Part of a small language model's weights.
Size: MLP 192 SwiGLU, 5.27M parameters.
Architecture: RMSNorm before each block, rotary positions, no biases in attention or MLP, untied embeddings.
Training: a variant of SOAP for these matrices, 174M tokens, 5308 steps.
Each number is 128 + 32 x the weight over its row's rms, rounded and kept within 0 to 255. Layers, rows and columns count from 0. The size above them is the row's rms in percent of the matrix's.

# layer 8 MLP down (transposed), 192x96, rms 0.147, rows 172-191, columns 0-31
size [106  96  89  92  96 103 108 105  92  94 102  92  98 108  99 101 102  96  98  90]
[[145 154 102  82 186 127 114 151  74 150 147 124 121 108 186 129 153 114  93 104 151  94 108 114 141 159 147 136 150 152  78 141]
 [148  78 115  81 129 165 135  98 130 149 114 122 160  98 142 173 106 119  92  57 110 126 162 106 178 131  69  96 190 134 129 149]
 [106 143 170 132 112  62 101 149 161  93 162 131 118 130 100  90  70 160 132 138 156 109 129 140 125 187  88  71 107 110 119 164]
 [115 117   0 101 134 128  96 170 121 135 110 133 163 123 132 157 107 129 112 100  44 120 186 128  94 107 100  98 123 152 185 131]
 [ 96 105 119 147 161 124 146 149 178 135 170 130 129 161 196 126 103 167 126   8 110 177 133 157 145 173 116 168  91 129 178  72]
 [111 130  65 127  84  92 146 151 174 105 143 121 131 126  65 164 165  79 152 200 127 171 115 126 147 127 122  81 159  94  82 123]
 [136 207 159 108 166 133 153 150  94 118 172 111  99 134  69 172 134  86 157  62  78 145 108 104 127 126 115 120 166  93  94  75]
 [120 146 114 157 130 171 133 134 178 122  95 139 124 131 103  82 122  74  58 156 134 125 133 185 145 174 101 122 146 136 188 104]
 [101 168  32 119 166  63 120 133 104 116 155  82  89  63 154 122 167 141 111 142 135 120 108 161 167  83  68 174 108 110 152 143]
 [ 95 159 134 115 188 127 138  74 163 107 127 116 128 119 139 159 106  96  89  96 103  39 114 169  83 118 103 131  72 130 105 122]
 [147 128 186 155 119 136 106 131 135  94 147 120  66 164 183  98 129 152 134  88 171 188 109  69  34 124 132 171 114 136  79 174]
 [126 108  74 165 145 163 121 158  99 173 113 151  87 188  48  66 148 173 103 166  90 120 111 137 154 113  79 160 120 137 141 162]
 [113  93 154 154 132 115 148 135 103  46 112 144 137 146 192 117 155 145 163  70 158 101 112 139 153 167 124 133 159 129  78 126]
 [141  97 181  82 127 142  93 151 165 160 169 142  66 122 143 100  61  86 133  92 148  96 145 104  96 123 130  86 125 157 169 101]
 [124 124  99 166 148  92 100 155 153 113  92  91 110 113  79 127 138 133 212 127 151 156  98 140 155 164 116  88 172 161 126  83]
 [170  78 185 137 101  98  82  95 147 185 165  92 177 108 151 183 109 145  70 210 100  99 160 106 132 137 119 130 147 144  55 133]
 [128 132 157  98  83 138 179 132 164 135  98  77 100 166 197 180 122 147 152 183 205  60 107 126 110  81 105 172  86 136 127 152]
 [ 87 173  59  94 126 149 142 169 118 107 153 154 119 120 160 152 109 113  63  98 104 127 183 151  94 103  96  65 119 141 150 120]
 [145 136  96  69  95 181 180 114 113 190 125 157 120 117  99 138 180  82 145  90 148 145 163 127 124 130 121 137 168 172 148 117]
 [105  70 218 167 113 107 155  75 137 103 152 106 139 145 128  89 141 164 135  68 145 144 119  77 138 163 168 167 133 151 102 128]]
# layer 8 MLP gate, 192x96, rms 0.139, rows 173-191, columns 0-31
size [102  89  97  93 111 101  99 103  96 104  94  94  95  98  98  97 110  93 104]
[[155 117 118 195 101 129 210 125 121 113 120 167 134 121 139 153 106  95 124 122 114 103  94 163 150 175 138 106 107  98 170 149]
 [ 97 124 141 152 212 133 138 184 178 141 187 126 176  84 175 148  91 131 127 175 123 132 153 137 175 117 131  55  87 152 110  67]
 [153  79 156 145 107 120  82 162 110 156  82 138 212 135 140 177 159  84 131 166  81 101 147 163 118 135 110 162 118 154 160 133]
 [143  63 175  96 141 135  68 151 127  92 115 155 109 118 104  88 166 135 122 146 121 153 169 108 133  98 136 147 121 101 151 134]
 [148 148 152 154 110 181 109 126 113 139  94 140 127 152 115 106 122  89  95 135 120 125 118 118 136 118 149 174 109 116 104 139]
 [129 141 160 106  68 160  90 121 128 138 129 171 135 172  76  82  94  95 173 156 152 158  54  98 164 107 121 191 175 116 152 118]
 [118 116 181 152 143 116 145 111 143  87 134  89 156  61  51 119 169 178 139 123 150 115  81  90 158 120 150 154  90 102 118 133]
 [100  75 161 158 152 105 188 121 117 170 114 136  87 103 131 141 112 112  76 133 186 143  43  91 114 139  91  83 107 127 152 131]
 [ 75 141 157  99  42 148 106 144  88 165 155 166 147 129  94 108 133 138 174 181 110 158 103  82  89  90 145 123 165 124 142 143]
 [ 78 107 111 116  97  93 123 135 128 107  71 130 128 131 101 152 158 129 122 118 132  99 145 140 118 104 102 164 191 127 117 201]
 [142  76 100 130 130 112 143 123  75 159 144 139 119 153 138 105  86 136  81 165 128 120  67 105 156 119 100 105  60  96 208 112]
 [108 139  97  99 110 169  98 122 134  53 110  86  78  76 137 100  86 165 119 162 113 104 112 129 138 169 117 162 143 152 103 132]
 [135 100  84 133 145 144  96 124 145 159 123 133 143 102  94 155  67  67 130 113 106 138 164 158  96 128  93 153 162 111 125 151]
 [205  80 114 167 133  94 139 114  77 156 148 109 155 120 139 113 132 139 186 158  98 159  71 113 118 113 126 158 117 120 130 165]
 [120 146 144 121 140 133 109 143 164  81 127 121 161 142  77 156 106  89  97 144 107 120 194 120 185 151  51 104 112 166  88  59]
 [148  83 115 199 166 129 165 132 143 117 167 179 173 116 130 204 178  85 141 154  69 120 165 102 181 195 145 174 118 154  86  88]
 [126  94 183 130 123 122 178  57 144 186 177 117 152  73 107 119 144  97 164 127 211 121 134 155 146 143 151  76 107 124  93 125]
 [127 124 119 161 145 209 160 161 168 178 148 119 117 119  76 115 110 136 146 142 127  77 123 148  89 147 183 157  84  79  69 115]
 [162 118 121 127 134 138 163  74 167  71 156 124 145 117 105 105 220 137 158  85 115 121  94  96 164 121 145 148 118 142  65 147]]
# layer 8 MLP up, 192x96, rms 0.149, rows 173-191, columns 0-31
size [ 91  90  90  93 113 118 111  92  94 105  90  96 108 103  99 107 120 103  90]
[[178 122 173 181 138 120 143 110 129 152 138  77 104 122 152 157  81 157 124 106 108 106 112 126 140 134 118  91 161 120 175 147]
 [ 82 115 111 121 148 154 135 152 114 151  92 110 123  73 121 180 173 110  83 116 143 134 140 147 174 116 153 194 170 113  58  72]
 [129  75  26 139 164  76 122  96  89 115 107 191 125 130 129 159  98  99 117 104  93 132 150 191  99 111 171 157 109 133 145 124]
 [138  93 102 103 155 127 137  94 162  87 146 103 137 142 139 101 126  85 121  64 115  94 156 115 131 109 108 122 151  67 147 127]
 [166 139 152 102 191 183 136 140 141  94 125 126 126 139 111 116 140 167  53 123 114 110 161 121  71 163 102 204 107 151 138 115]
 [151 129  47 145 141  90  71 119 175  43 146  96 155 106 177 166 108 113 189 138 101 141 155  94 154 119 111 113 159 109 125  79]
 [121 157  72  91 117  89  95 113 138 125 114 165  70 200 157 138  99 121 154 108 144  72 154 133 125 139 100 160 104 140  68 186]
 [128 142  80 162  96 103 188 138 125 157  55 116 143 154 154  88  89 141 145 186 108 117 201 117  70 184 124 162 109 114 129  92]
 [136 122  92  46  97 137  97 147 139  99 136 140 115 116 159 122  50 125 129  80  74 103  89 200 122 102 105 102 133 145 177 154]
 [107 154 163 142 134 190 139 181 119  90 145 155 117 158 109 114 165 162 196 126  94 171 161 112  91 113 132 159 164 133 160  49]
 [154  81 180 170 160 148  55  51 125 118 123  60 139 100 133  75 115 137 173 134 111 130 173 116 186 150 159 119 157 190 112  85]
 [147 148 121 108  78 147 189 178 158  76  99 115 162 127 126  91 119 192 112 122  88 123  97 125 109  85  86 176 153 178 123 130]
 [130 111  94 167 111 101 110 111 119 153 141 140 130 112 121 138 152 130  79 153  77 100 120  48 170 165 115  85 121 148 132 154]
 [133 190  63 102 136  49 119 104  86  87 126 139 165 181 139 111 157 137 127  98 127 102 166 111 139 190  95 114 143  75 167 118]
 [113 151  90 112  94 160 108 114 139  93 165  54 168 148 117 159 122 159 162  69 114 160 147 121 170 155  64 204 113 159 147 120]
 [ 97 117 119 161 118 161 116  84 144 116 204  77 133 143  97 154 139 167 127 113 144  78 159 127 142  87  96 160 110 105 135 129]
 [ 85 186 113 121 182  78 132 168 103  68  96  93 184 184 141  91 126 178 113 147  81 136 179  83 102 153  59 138 175 116 116 134]
 [109  94 121 119  96 135  96 130 159 104 122 137 128 156 149 109 138 161  96  91 193  84 136 117 219 123 139 117 135 153 155 116]
 [170 163 191 121 133 137  82 123 116  78 178 195 200 111 133 138 156 105 141  39 116 112 105 132 205 123 161 137 133  99  92 126]]